From a checkpoint of a small transformer trained on Wikipedia.
Size: 4 heads of 64, vocabulary 586.
Architecture: LayerNorm before each block, learned positions, no biases in attention or MLP, untied embeddings.
Training: a variant of SOAP for these matrices, 2373 steps.
Each number is 200 + 40 x the weight over its row's rms, rounded and kept within 0 to 999. Layers, rows and columns count from 0. The size before them is the row's rms in percent of the matrix's.

# up: layer 6 MLP up, 896x224, rms 0.149, rows 245-275, columns 112-223
# down: layer 6 MLP down (transposed), 896x224, rms 0.155, rows 245-275, columns 112-223
up245,110,188,172,199,248,243,184,168,156,222,306,209,238,231,266,106,268,219,243,195,175,133,227,227,195,156,197,235,220,232,277,183,170,132,148,237,133,221,129,270,192,212,222,167,118,206,223,222,264,160,213,166,275,217,210,197,200,191,192,212,190,149,191,206,248,163,209,166,214,108,240,152,148,137,195,210,201,215,216,226,209,214,161,255,223,252,197,218,198,189,221,300,239,151,160,185,250,131,194,112,266,196,151,209,220,196,216,131,146,222,235,217,251
down245,091,198,225,206,206,173,154,132,235,180,222,129,138,226,156,172,235,178,155,172,198,281,169,224,108,207,209,179,252,163,235,201,188,180,224,174,252,256,122,210,148,186,151,158,162,237,206,194,239,136,177,128,196,185,226,212,182,195,229,192,195,238,267,189,189,221,282,218,244,250,187,164,235,126,229,169,252,185,223,219,224,214,198,152,228,175,207,233,193,190,246,207,225,293,155,188,207,170,141,229,256,234,162,252,152,194,167,281,160,167,248,196,242
up246,096,234,165,186,193,228,234,200,179,274,229,159,255,164,152,248,255,187,189,211,206,160,99,280,237,166,149,156,194,157,188,233,199,258,189,166,186,167,278,249,192,226,154,215,246,135,254,188,220,170,219,246,242,228,171,206,216,168,278,169,222,182,221,155,139,229,117,198,189,154,237,222,121,251,235,195,169,227,202,233,192,302,183,167,237,275,164,179,126,179,190,199,172,192,221,171,194,222,149,271,230,227,155,177,181,195,129,211,242,186,281,208,169
down246,099,245,227,234,233,204,192,164,226,207,207,304,215,163,127,174,133,277,279,221,227,236,198,271,192,188,221,234,263,170,234,159,199,155,190,154,69,226,182,224,213,240,100,182,180,237,248,175,139,184,187,204,192,177,234,163,251,202,175,238,165,273,248,238,168,211,166,228,172,231,248,193,233,175,215,186,198,194,235,226,255,161,187,130,199,155,243,236,209,227,109,170,214,198,164,205,227,252,227,120,192,182,223,222,252,294,191,218,159,188,197,215,163
up247,104,190,229,155,160,278,173,162,121,162,222,246,238,200,238,184,147,231,144,140,189,214,210,215,249,177,211,219,181,197,169,209,220,168,218,293,257,216,216,230,226,186,254,157,188,175,255,155,167,196,252,180,193,267,210,193,280,272,242,245,196,216,250,185,184,174,231,147,216,220,163,179,326,153,195,191,213,205,153,221,213,192,216,235,204,209,192,314,222,244,184,227,173,191,199,225,143,227,252,176,196,226,201,170,194,160,221,196,140,87,133,190,235
down247,112,184,223,162,182,273,164,225,271,180,198,252,205,162,170,221,242,275,267,252,192,210,175,216,192,191,291,185,214,171,239,202,210,283,203,131,129,212,315,199,166,242,162,207,244,231,268,191,160,273,205,138,181,153,163,196,116,160,220,246,136,271,178,146,145,256,186,139,186,184,201,267,175,210,192,187,212,159,175,148,295,147,149,171,269,202,165,186,194,234,194,287,210,182,190,186,214,215,97,269,175,183,168,223,241,227,198,248,179,268,213,191,206
up248,112,215,162,187,266,193,140,130,201,221,173,192,217,240,165,161,191,214,208,198,136,196,151,229,286,204,205,208,227,297,197,123,223,224,176,181,188,153,252,177,186,252,182,174,175,198,255,131,200,222,205,272,177,249,289,195,244,197,153,169,173,160,196,255,169,215,194,228,238,156,226,295,138,179,213,236,203,150,194,176,154,269,180,192,188,254,202,240,182,218,199,101,101,184,181,224,134,165,238,197,175,172,251,195,116,153,213,276,261,196,219,205,167
down248,095,153,155,163,233,172,274,246,187,217,213,214,286,170,181,182,287,302,202,191,194,152,249,185,181,155,204,215,193,207,106,257,259,153,227,203,182,184,166,202,167,206,183,203,191,212,196,82,130,221,290,263,183,152,193,202,237,250,179,217,184,188,233,142,206,158,218,304,213,127,148,235,289,191,239,133,132,129,234,191,203,215,176,184,203,237,196,201,235,233,213,286,218,188,214,185,180,111,159,227,168,229,137,227,152,215,227,202,248,242,199,164,186
up249,096,203,235,119,186,149,246,228,211,202,181,242,270,150,214,258,213,165,198,138,167,178,233,159,183,218,184,134,244,205,206,178,242,195,169,257,276,84,245,259,188,194,211,228,127,192,222,219,266,140,118,148,183,214,238,221,226,198,197,143,174,135,267,245,193,200,177,203,208,272,165,227,203,218,233,232,240,218,187,218,162,143,208,181,213,219,161,192,192,260,218,155,164,230,128,201,187,193,197,153,226,242,213,211,226,225,227,216,171,215,189,278,214
down249,100,173,197,163,172,181,233,215,188,244,191,179,221,197,253,173,196,217,165,193,255,179,235,100,157,196,225,164,292,180,173,254,149,200,237,255,134,160,139,219,175,214,214,127,204,221,218,183,258,229,263,195,243,157,210,261,166,247,186,184,209,228,144,184,183,181,127,214,227,243,245,157,206,201,158,194,160,166,211,191,195,162,234,204,224,210,245,147,241,276,132,175,200,289,241,215,195,223,200,136,251,166,145,208,194,123,217,157,152,129,171,161,251
up250,104,203,189,183,126,223,137,208,214,143,225,170,257,168,183,206,243,213,222,208,213,137,175,235,257,230,163,194,157,137,109,179,76,193,209,278,194,233,141,247,176,129,106,232,225,190,261,216,214,268,235,260,194,203,157,209,187,206,225,202,226,150,210,198,198,193,151,230,168,275,239,218,199,227,103,194,185,269,202,226,203,184,196,253,207,254,157,173,159,205,132,212,221,228,200,167,226,224,264,210,264,126,225,201,229,165,224,241,291,251,185,226,110
down250,106,202,187,156,251,141,200,179,278,180,166,249,158,171,152,152,218,201,259,199,249,242,173,211,186,161,126,272,108,241,135,120,183,231,269,210,153,217,223,191,226,154,164,195,209,195,259,198,219,200,155,202,204,211,163,186,202,227,211,227,204,240,163,230,185,151,233,252,246,199,259,218,95,205,190,228,206,236,139,281,197,126,180,178,179,156,183,128,179,174,210,208,186,225,144,163,174,130,173,217,212,219,247,210,91,175,240,158,174,227,206,201,169
up251,102,151,220,244,190,154,153,131,218,184,203,161,218,225,198,169,200,242,232,193,197,227,244,224,146,156,204,257,219,219,175,128,181,203,156,220,226,176,160,178,208,176,215,225,228,265,251,209,200,254,201,255,249,140,175,206,194,200,291,158,210,138,133,208,199,235,162,247,216,158,180,204,151,237,222,236,269,193,78,79,222,175,191,193,214,176,171,182,219,232,152,221,168,191,176,208,251,159,211,201,244,222,154,212,199,250,114,203,142,243,173,242,164
down251,088,211,179,164,258,238,156,164,255,149,273,179,166,195,135,161,116,273,204,263,172,202,204,193,193,233,224,122,229,165,244,160,192,188,177,165,203,198,193,182,226,223,254,143,124,202,129,234,332,220,182,220,215,128,147,253,132,159,192,147,208,262,165,164,207,188,143,160,270,219,221,161,150,196,152,214,217,200,182,218,188,260,232,162,249,142,130,261,174,220,218,183,81,225,211,205,138,210,184,191,201,209,199,212,187,209,144,234,196,187,256,240,210
up252,094,220,195,266,180,189,215,235,161,206,184,170,213,147,197,193,290,125,99,242,120,246,231,246,145,228,205,226,152,151,130,143,183,239,225,150,239,179,183,181,127,247,185,203,208,196,183,211,220,190,182,296,178,205,169,159,170,188,110,197,156,202,222,269,194,278,201,236,228,156,240,212,290,217,244,199,153,217,185,207,227,253,242,227,163,160,154,224,263,157,153,182,162,212,217,153,248,190,162,172,217,176,256,204,188,238,194,223,197,194,184,214,268
down252,099,190,180,234,193,273,175,210,183,188,178,217,227,137,173,219,227,302,181,240,274,227,247,185,182,250,252,286,148,235,178,175,262,134,186,191,204,181,174,212,172,143,184,219,193,218,195,187,197,162,236,184,188,155,179,222,167,168,238,172,217,221,247,238,166,243,272,194,200,240,209,232,223,216,256,229,173,143,230,211,215,244,193,237,230,166,230,245,209,222,144,190,227,212,182,254,247,212,240,157,189,176,197,228,195,288,190,200,196,214,166,197,159
up253,096,186,241,235,182,271,191,212,254,212,286,189,208,155,215,230,260,187,207,154,189,205,186,238,190,163,213,203,96,193,205,238,192,179,261,270,198,229,253,209,166,263,191,195,177,127,246,179,184,145,261,170,185,205,217,175,261,211,143,150,183,237,215,223,158,298,182,185,219,202,204,175,170,254,264,173,228,187,177,124,236,197,238,171,222,134,156,200,158,131,255,157,182,107,247,197,192,180,264,208,217,232,173,235,270,230,252,211,248,249,174,233,156
down253,105,251,205,150,133,192,248,191,175,203,263,192,228,236,209,69,161,253,247,223,235,209,159,153,160,248,210,206,256,169,201,247,272,130,239,253,99,233,248,163,196,233,203,220,120,155,160,153,189,149,234,148,167,169,300,222,217,190,203,245,232,168,183,252,227,146,202,289,225,180,171,243,232,156,256,240,193,192,192,174,137,256,212,142,177,264,192,189,208,223,200,194,277,210,213,221,257,173,222,182,143,198,199,180,154,186,180,202,151,154,269,182,236
up254,098,139,222,152,202,271,189,184,162,162,191,199,155,152,207,250,205,224,225,216,283,187,256,229,219,178,170,234,223,255,138,185,265,239,241,304,231,223,258,247,171,183,198,250,200,208,175,181,167,277,160,227,149,167,241,233,196,136,174,164,124,137,167,204,222,262,264,208,161,174,207,204,193,194,200,118,218,166,173,103,190,267,244,197,198,164,257,242,163,240,238,180,200,210,213,250,268,160,183,262,218,203,226,217,154,159,209,244,227,164,171,232,223
down254,099,202,92,207,208,164,199,198,144,186,221,217,262,228,177,299,183,161,183,242,173,274,163,136,202,192,205,201,210,129,229,165,184,186,181,161,185,156,184,164,192,232,295,156,228,196,236,209,265,135,234,221,251,244,203,219,231,253,205,178,181,236,224,187,144,188,157,188,175,190,225,327,239,198,174,185,189,216,214,210,195,156,255,188,222,277,150,193,271,202,246,230,274,181,225,222,222,162,238,210,186,185,167,222,160,223,126,239,210,270,233,153,100
up255,100,242,181,233,203,225,182,245,266,199,168,238,172,171,202,187,186,232,130,222,204,245,259,206,247,201,203,264,227,247,127,139,203,117,204,250,230,182,229,207,186,167,151,149,242,181,180,212,265,247,127,214,187,181,174,188,222,156,242,173,293,204,176,140,99,245,272,183,161,223,192,318,234,185,207,182,279,182,153,143,213,238,200,222,137,127,212,272,184,219,174,214,190,144,180,209,187,166,192,199,220,197,248,167,261,165,230,242,260,146,141,199,233
down255,102,272,189,184,273,167,210,219,196,186,204,209,277,202,249,206,262,229,211,241,176,239,222,184,236,159,217,201,174,246,183,180,204,229,235,238,174,199,147,172,202,155,192,203,193,183,215,175,177,120,193,206,188,289,149,225,157,235,166,163,283,179,240,170,133,200,176,150,105,191,225,245,131,280,208,188,211,211,279,242,249,271,156,129,195,181,184,197,256,236,113,206,241,169,260,207,205,133,144,256,125,152,232,218,238,134,183,216,279,229,155,228,216
up256,096,254,305,208,219,206,180,225,224,309,183,199,203,194,228,201,231,149,190,173,133,202,232,230,228,219,185,184,240,212,142,156,188,176,231,227,200,179,194,244,198,277,271,157,119,163,190,218,203,163,212,161,307,166,170,229,126,185,218,144,170,137,167,208,193,185,181,134,237,189,226,180,232,195,220,176,176,215,185,143,217,125,198,252,157,201,206,259,203,97,242,153,171,197,193,213,210,164,155,171,169,184,201,208,244,264,184,222,214,163,215,175,177
down256,094,173,178,187,195,262,138,226,265,149,195,174,195,209,157,215,240,171,216,185,220,230,199,213,231,204,208,264,202,169,210,181,188,233,55,171,181,146,232,255,256,213,218,205,170,249,187,113,170,150,192,231,165,246,264,206,253,258,214,157,177,217,206,143,247,213,196,277,179,270,163,199,209,246,203,118,195,176,230,212,224,136,236,64,164,209,220,75,209,238,163,190,146,173,233,214,197,186,222,146,168,183,236,180,163,231,194,215,224,226,202,228,206
up257,097,179,129,187,211,222,182,232,289,188,132,206,199,173,245,178,230,244,198,245,180,202,212,198,161,155,158,210,180,127,185,193,208,175,184,206,140,297,198,190,162,170,198,231,195,270,242,239,170,258,201,160,189,229,254,202,268,197,236,181,174,235,254,131,310,184,137,256,88,251,297,223,177,193,200,209,206,207,294,151,172,194,149,319,125,195,193,259,191,165,208,151,208,186,181,250,193,201,239,218,225,163,182,185,200,195,254,165,203,193,196,208,195
down257,100,130,232,184,128,203,243,168,165,192,249,139,203,211,221,301,238,178,173,199,212,205,205,285,212,228,244,183,258,168,149,223,183,197,178,252,236,192,163,258,212,196,157,252,185,298,231,204,151,159,237,212,234,217,238,182,109,181,258,229,220,178,148,191,179,105,227,165,208,213,234,194,130,154,227,217,211,205,220,266,229,239,179,252,252,194,207,156,184,213,179,219,193,150,159,97,173,153,214,217,231,246,203,192,213,183,224,154,240,230,158,163,216
up258,113,197,215,191,133,279,227,209,120,257,240,209,224,285,181,135,198,173,242,170,235,164,226,316,213,183,135,165,215,204,245,174,247,250,241,180,218,212,144,193,237,202,299,160,189,231,231,195,179,197,148,252,205,180,202,177,131,193,196,196,285,220,194,184,173,217,228,187,159,208,241,166,152,174,224,266,149,233,184,228,152,196,214,210,198,207,171,208,226,127,202,202,239,243,226,200,235,156,194,244,199,196,201,225,207,207,192,190,150,135,154,299,110
down258,106,176,163,179,261,209,207,216,218,177,274,234,255,232,170,247,194,204,211,259,207,295,235,113,168,204,184,133,182,222,204,207,219,212,203,185,213,202,218,111,183,213,230,265,128,181,140,204,220,226,206,216,223,217,210,183,179,217,172,244,137,187,238,206,200,169,247,198,210,261,222,206,203,211,150,124,142,240,270,220,149,284,161,192,184,209,198,269,183,238,198,228,166,160,170,221,160,156,155,198,182,262,169,244,184,231,180,140,205,196,163,123,212
up259,095,202,200,120,199,252,232,156,232,184,275,257,241,171,129,182,241,253,112,131,249,163,258,234,141,251,297,180,215,151,172,176,171,196,251,135,233,233,142,190,221,248,229,295,212,182,137,209,196,185,268,169,205,193,201,185,215,184,182,183,190,165,237,187,186,124,224,147,235,224,259,174,204,204,218,178,181,149,182,217,171,162,170,229,244,252,181,283,194,217,180,181,178,267,239,183,151,182,146,236,289,181,198,208,245,240,200,216,167,184,209,242,125
down259,092,170,248,173,233,257,160,183,140,211,268,100,220,263,260,175,248,172,116,154,214,244,201,240,185,228,230,189,158,200,241,197,181,256,124,191,189,199,234,143,164,276,194,264,141,111,167,175,217,217,171,164,204,236,144,275,198,205,134,227,212,265,273,201,218,191,157,239,266,169,208,197,275,251,284,156,169,163,181,190,194,266,140,296,139,152,239,281,175,160,242,164,187,252,225,208,187,199,215,129,208,138,164,241,210,150,215,208,210,186,135,104,183
up260,098,197,127,167,211,173,152,152,178,169,224,146,126,236,223,226,178,259,252,157,226,222,154,232,239,167,207,228,178,315,165,139,240,178,179,157,205,179,317,208,168,124,255,173,209,125,186,259,188,201,214,182,115,181,173,186,252,245,165,190,179,229,221,229,224,187,202,239,214,216,216,190,230,193,178,142,212,203,161,194,201,226,161,241,182,190,222,142,181,257,220,209,221,278,251,208,143,120,189,146,201,182,183,223,183,138,216,148,215,216,248,195,190
down260,096,160,208,147,243,138,209,231,204,210,214,188,192,266,178,129,225,237,249,215,207,263,238,159,223,204,230,194,215,237,259,283,223,188,152,209,193,226,182,281,224,209,223,181,178,213,160,190,171,177,178,156,183,168,174,171,245,204,85,199,216,170,213,136,221,182,190,142,168,207,248,147,111,196,171,154,178,118,163,192,257,168,169,162,242,189,185,192,162,224,229,263,246,234,120,193,186,257,198,228,235,192,221,173,181,265,196,168,274,268,220,195,263
up261,103,144,211,210,142,267,132,279,152,181,190,168,201,150,239,194,134,196,313,190,193,193,220,267,174,192,227,224,271,193,212,213,206,202,191,307,227,240,212,275,313,213,186,147,148,220,206,238,148,185,208,199,185,199,159,192,167,187,248,165,215,175,298,137,223,236,162,230,105,145,230,161,225,252,197,196,147,206,179,148,268,227,198,192,125,154,195,118,229,133,262,197,189,203,223,247,163,197,202,178,270,221,196,192,256,193,182,227,162,187,172,228,248
down261,104,178,156,196,282,145,113,199,263,273,227,199,214,183,224,239,219,226,205,272,178,204,212,243,177,205,220,212,134,198,236,111,223,138,203,220,179,165,204,230,151,240,190,126,213,132,242,129,204,196,232,175,219,190,240,170,176,231,229,155,225,233,182,191,152,139,280,225,185,272,221,213,230,169,151,231,216,225,172,174,154,166,262,183,206,149,246,214,203,221,143,169,220,179,139,242,189,181,182,238,226,176,204,205,220,234,219,230,214,200,132,225,202
up262,105,176,244,275,176,215,172,278,180,249,187,206,174,211,227,180,192,169,236,195,218,154,265,270,229,183,218,183,141,219,147,164,156,139,259,196,205,196,184,265,219,160,182,142,210,227,241,211,218,186,215,221,208,168,152,191,189,164,210,133,222,225,144,147,168,233,174,187,193,195,209,266,183,153,223,252,200,133,279,208,100,206,158,185,208,195,244,159,150,213,163,206,243,239,203,294,184,177,273,210,153,214,239,127,172,172,185,210,248,160,233,258,218
down262,103,215,174,238,176,186,235,222,210,219,165,228,193,130,215,187,241,227,183,174,214,204,132,238,265,224,193,205,134,259,172,193,223,190,213,195,225,220,176,165,191,274,248,220,213,161,193,203,209,171,163,219,293,159,203,265,197,113,227,218,149,186,256,153,217,231,233,180,155,220,220,237,255,194,222,214,266,208,203,133,176,239,153,195,194,192,211,208,175,214,158,220,218,195,261,252,235,258,211,206,168,203,235,209,144,167,199,228,185,178,209,198,198
up263,114,235,178,210,217,213,204,263,244,248,165,214,142,265,167,231,281,145,224,185,156,178,178,227,154,202,234,231,150,197,135,182,182,216,187,247,226,244,229,230,168,153,183,155,232,188,205,214,152,223,209,176,172,146,243,226,171,206,213,255,244,219,124,196,254,194,175,222,189,142,155,184,227,220,242,293,207,80,197,211,228,215,220,169,178,248,161,204,265,236,182,190,195,214,191,232,160,198,190,245,168,239,159,206,267,270,111,189,197,236,200,288,180
down263,115,243,125,162,239,204,126,174,205,153,195,130,197,183,208,223,185,187,168,242,188,253,141,173,121,230,203,234,192,226,241,194,192,219,210,208,208,224,205,180,287,194,233,152,105,157,222,159,203,211,239,171,203,261,210,160,208,211,161,221,202,148,207,221,210,170,257,233,185,195,193,146,208,224,199,196,217,149,189,233,173,261,177,189,193,216,197,201,265,152,184,268,175,178,211,158,154,240,134,253,192,164,193,189,227,176,135,176,190,253,229,254,121
up264,110,173,203,166,271,161,131,212,249,165,218,213,203,164,161,198,211,175,145,218,137,216,201,221,190,244,226,195,226,199,182,223,173,281,239,224,172,256,283,267,213,189,256,169,229,248,159,239,262,145,159,226,166,210,188,145,196,186,225,186,170,162,219,188,209,225,184,236,236,246,153,183,205,151,149,231,174,167,116,191,206,164,261,171,202,189,200,187,174,226,209,210,248,187,209,279,256,236,191,180,157,234,257,208,152,195,181,190,235,167,159,154,171
down264,093,143,203,238,219,205,168,141,246,172,200,191,221,157,193,227,205,169,202,172,224,267,231,256,196,250,196,155,194,222,190,217,83,234,204,169,138,214,306,231,232,272,188,181,230,254,190,211,241,192,212,191,150,270,217,240,223,153,235,174,256,231,233,238,276,226,183,220,212,254,258,217,220,134,160,193,192,190,232,243,200,179,240,192,198,127,210,218,127,213,258,206,214,189,181,288,204,171,201,243,126,251,210,213,193,215,289,208,190,155,126,175,140
up265,098,144,148,173,186,207,176,193,242,258,205,156,154,212,210,177,213,115,206,249,249,134,173,236,194,207,201,209,210,189,132,82,166,327,128,279,204,229,199,233,201,254,204,231,236,238,237,222,220,236,166,188,173,154,211,92,242,220,112,217,227,184,189,172,239,218,245,170,192,214,112,223,277,180,191,243,196,172,256,184,175,226,188,224,192,192,189,292,211,209,127,187,154,205,141,229,197,167,256,101,176,229,187,250,121,189,182,167,218,204,186,244,247
down265,097,188,274,164,151,115,243,231,197,199,180,172,237,188,146,242,223,214,207,228,158,259,228,214,165,175,176,191,238,202,258,172,226,220,195,213,237,196,240,220,252,246,221,141,231,182,129,112,179,252,272,256,234,186,227,252,237,265,207,203,142,226,146,233,163,189,128,261,166,205,228,95,271,164,246,151,179,195,144,249,189,120,197,227,176,207,189,140,135,207,193,190,249,229,183,194,124,189,163,168,217,251,246,185,184,201,201,214,222,235,220,237,152
up266,106,167,192,199,129,135,172,163,257,282,223,170,163,224,209,208,195,210,185,206,168,170,205,282,215,192,214,190,151,229,194,207,177,175,216,154,153,249,297,271,138,96,186,233,248,155,223,155,221,179,157,202,214,187,225,209,234,191,221,240,231,204,269,234,207,227,231,190,230,200,227,218,230,172,261,132,175,178,277,220,231,140,198,199,217,186,214,245,221,346,182,192,138,210,183,191,267,175,228,202,182,261,214,237,201,201,199,161,225,138,189,194,141
down266,097,188,139,217,226,258,163,192,282,231,198,188,273,193,160,194,241,212,166,277,169,101,206,147,242,244,167,192,265,186,197,115,198,119,206,171,225,213,247,232,110,191,218,103,195,185,184,143,199,178,169,162,228,189,232,268,248,292,156,115,185,230,218,166,216,274,195,84,223,222,233,209,203,153,200,166,168,192,225,241,167,180,214,180,129,225,95,160,175,168,185,285,277,237,134,202,184,194,195,143,234,190,179,238,150,231,183,223,191,180,165,183,190
up267,095,250,189,246,187,146,192,201,189,184,299,213,257,201,239,254,211,210,188,106,254,195,182,245,260,189,177,271,196,135,256,205,241,158,197,172,109,285,207,173,134,158,152,208,186,241,158,219,223,233,90,128,271,207,239,132,218,159,208,218,233,195,196,210,201,181,110,233,219,203,174,187,244,216,250,190,180,200,290,182,225,205,254,162,213,245,173,268,225,243,143,208,206,280,124,230,176,225,179,164,156,156,190,188,164,202,221,263,170,264,241,267,236
down267,094,174,234,139,277,183,155,123,165,221,172,132,209,190,186,282,208,244,228,244,214,145,253,224,260,176,171,142,180,155,219,179,173,219,189,196,163,222,211,173,192,246,203,172,162,191,186,185,198,131,281,171,214,201,187,177,218,167,183,212,214,155,227,229,198,223,216,165,284,226,169,296,247,201,215,203,220,190,125,158,195,182,220,176,205,136,183,259,240,158,219,174,223,213,223,177,176,254,217,211,229,196,179,198,231,181,176,155,247,212,206,235,237
up268,098,161,171,228,203,242,271,270,188,180,170,210,140,261,254,121,252,222,125,205,172,242,148,210,262,170,228,150,179,167,157,153,111,229,295,173,278,191,202,171,170,186,244,223,252,195,130,179,203,240,211,182,179,175,169,234,147,178,239,184,245,205,174,166,178,209,171,178,131,237,181,213,137,158,201,252,161,209,222,157,166,197,237,217,168,177,151,253,226,226,160,252,198,181,185,259,169,228,178,139,158,167,224,200,222,133,173,217,294,158,226,170,256
down268,103,174,168,211,232,204,141,150,190,202,216,230,144,199,218,203,177,123,264,171,240,179,188,274,207,184,196,189,195,225,138,150,112,173,231,246,206,214,217,190,198,189,161,220,261,212,226,234,203,196,260,173,165,99,231,227,200,253,250,242,177,198,115,220,198,176,167,179,128,261,212,196,192,111,183,226,226,253,209,198,197,142,214,227,191,234,270,207,259,186,236,214,244,170,188,189,211,251,266,132,195,218,171,218,157,221,248,125,245,245,270,206,259
up269,106,196,217,207,252,259,196,181,221,159,227,319,165,334,224,231,162,226,218,225,188,171,194,222,170,149,191,167,183,229,252,175,260,188,281,183,260,221,177,172,169,190,162,202,166,193,214,179,256,228,215,246,120,249,182,233,214,171,224,197,237,182,208,209,198,156,201,231,246,177,183,150,203,205,114,139,214,155,135,277,164,287,130,220,195,241,169,229,153,153,216,167,213,151,176,159,217,234,230,228,184,72,187,227,206,195,245,197,185,271,173,184,181
down269,114,95,160,164,162,194,196,226,195,215,277,231,144,177,137,162,279,147,207,177,116,206,210,265,201,211,253,231,229,246,242,203,239,222,212,271,207,211,224,197,139,167,276,119,152,219,180,250,199,230,224,246,134,219,209,158,248,192,174,281,140,138,161,127,255,238,164,193,243,181,187,229,169,167,223,168,240,188,203,299,206,190,243,196,126,175,199,104,125,231,190,188,205,233,168,126,223,159,220,154,186,288,202,175,104,157,196,224,247,206,279,190,188
up270,093,206,198,179,191,188,252,171,157,230,200,149,201,194,242,237,213,183,185,137,210,247,202,207,215,201,179,147,172,182,254,104,163,140,256,178,211,163,191,223,158,287,278,189,127,221,199,131,207,207,136,244,209,220,157,166,118,165,294,189,155,194,121,178,224,263,131,300,218,235,202,226,213,287,190,199,267,218,220,181,152,231,217,180,147,185,199,161,250,258,149,259,175,157,155,192,204,154,194,223,212,250,219,228,237,209,209,225,211,143,236,209,200
down270,095,197,249,185,255,198,168,316,213,180,151,225,164,232,218,174,151,241,206,176,161,202,245,211,139,218,203,209,248,190,228,234,209,238,107,182,199,208,231,270,150,175,191,213,218,248,272,260,117,206,240,209,197,246,230,181,234,221,195,232,198,204,171,151,212,148,196,217,220,233,245,177,165,230,235,245,137,256,206,141,195,229,191,202,226,142,213,140,162,205,221,219,187,159,166,248,215,157,230,191,152,226,227,152,203,197,181,217,297,162,107,229,202
up271,106,154,195,218,186,194,155,205,151,103,177,207,181,192,284,276,262,262,230,76,232,236,189,201,184,188,187,176,159,225,232,216,178,211,139,198,137,203,248,258,138,162,205,157,243,214,223,234,150,217,277,126,202,172,227,249,177,174,227,199,193,215,122,169,213,192,150,169,220,247,187,155,179,216,196,194,245,250,209,153,189,205,186,183,175,201,207,187,196,221,214,171,172,130,181,230,268,263,226,173,209,239,158,199,228,200,171,200,194,226,158,285,248
down271,108,279,263,252,245,154,169,225,175,186,184,204,142,206,104,146,144,240,151,190,254,199,205,201,287,166,164,210,160,226,227,256,200,157,236,253,203,141,185,260,189,167,176,146,196,246,213,244,231,276,230,218,228,247,237,249,180,179,226,214,218,132,201,165,217,231,168,149,165,183,249,197,219,162,182,144,179,165,224,160,203,233,162,223,142,192,252,204,149,227,213,195,131,187,166,234,255,173,187,206,174,151,162,215,180,201,125,145,227,251,249,189,213
up272,113,164,140,238,202,165,116,120,246,198,250,184,237,267,118,187,232,184,218,290,195,215,278,184,155,204,210,199,213,183,206,228,226,227,146,249,197,228,212,236,145,246,222,159,162,186,185,221,222,198,163,168,255,164,248,215,195,187,139,173,301,268,157,257,151,144,184,172,272,236,273,165,195,173,222,209,229,137,253,158,233,212,123,189,146,178,155,199,225,196,177,197,203,102,215,230,178,215,171,260,182,186,196,182,168,191,236,149,232,199,192,208,216
down272,100,243,207,196,201,206,130,248,107,123,219,277,178,154,210,176,241,222,197,211,159,267,160,153,197,191,230,222,177,157,210,202,197,218,134,199,258,165,275,95,262,202,89,204,219,209,200,155,220,165,245,223,185,195,112,225,318,209,224,197,196,143,134,155,276,193,219,247,170,267,275,201,207,184,240,170,209,161,223,182,229,220,192,194,247,168,143,168,170,224,241,167,257,182,259,159,145,127,143,195,148,242,144,243,209,241,244,265,199,168,265,217,219
up273,092,172,184,182,228,224,143,114,179,97,228,158,201,187,180,189,207,192,250,218,214,230,248,212,231,224,250,189,249,158,225,195,277,157,223,224,150,191,200,174,240,163,194,130,217,143,199,218,198,202,232,225,157,272,215,189,161,234,243,189,271,144,236,234,243,239,215,169,235,148,320,279,160,118,144,180,248,196,196,227,183,184,225,213,226,191,206,169,261,257,152,144,256,176,188,158,243,173,164,239,240,184,123,207,210,191,200,147,231,211,222,258,148
down273,097,239,133,176,152,264,213,187,214,185,159,191,220,196,227,132,208,183,167,239,199,137,163,160,185,275,144,195,189,139,260,200,200,197,213,166,153,199,194,176,186,221,292,256,198,222,239,206,264,322,221,159,177,138,195,145,181,153,182,174,121,174,173,213,180,240,200,213,212,241,246,164,213,149,202,246,193,188,106,188,272,151,203,150,138,238,204,239,109,188,192,233,211,229,208,177,171,213,206,138,186,263,201,229,199,212,247,203,155,170,164,209,152
up274,100,151,133,87,205,153,245,150,288,192,211,157,173,238,230,201,202,193,211,227,168,188,170,180,212,212,229,170,190,203,200,166,200,201,139,256,167,138,290,175,235,154,285,184,239,210,213,159,218,202,207,162,208,200,205,180,137,206,100,198,162,162,252,181,217,146,225,323,194,198,175,203,208,201,186,198,237,193,163,163,156,214,144,240,204,242,278,284,216,120,214,232,189,221,188,166,169,170,200,210,250,240,163,298,214,221,171,213,237,180,155,271,153
down274,106,137,218,210,149,161,250,205,222,224,197,215,230,190,204,135,212,162,148,180,189,159,240,223,228,200,121,194,224,160,213,161,144,257,193,224,177,248,226,236,202,239,236,159,167,253,175,227,228,138,163,250,202,196,188,120,159,178,104,243,255,289,270,164,260,210,237,197,193,166,130,267,171,204,211,168,208,164,240,256,209,193,184,151,175,199,209,168,135,181,154,204,233,193,225,268,212,157,218,222,196,153,218,145,153,191,263,194,149,167,201,141,225
up275,103,132,159,132,183,181,137,252,277,218,187,212,241,161,243,174,222,205,233,142,212,211,179,135,203,239,223,185,187,240,230,250,225,215,174,240,301,200,158,224,257,230,184,234,181,194,240,188,143,206,115,169,129,117,182,227,200,224,260,150,232,241,153,223,136,232,171,256,162,140,249,180,270,210,111,246,167,147,158,207,201,176,219,238,137,210,204,261,267,189,195,185,224,194,201,164,292,258,199,200,216,254,200,168,251,231,169,106,175,198,253,114,191
down275,102,181,165,130,160,198,133,227,219,228,212,127,266,214,251,184,201,164,182,197,207,220,237,198,152,190,234,214,152,183,195,216,187,212,135,179,230,181,165,158,231,257,187,107,214,166,170,152,223,134,196,220,136,155,162,180,232,210,208,129,212,113,161,204,152,180,195,211,176,222,214,184,203,187,182,190,225,203,165,145,198,223,199,194,204,115,222,159,284,217,170,176,301,260,219,208,285,228,159,105,283,208,240,205,144,152,232,126,180,133,168,190,265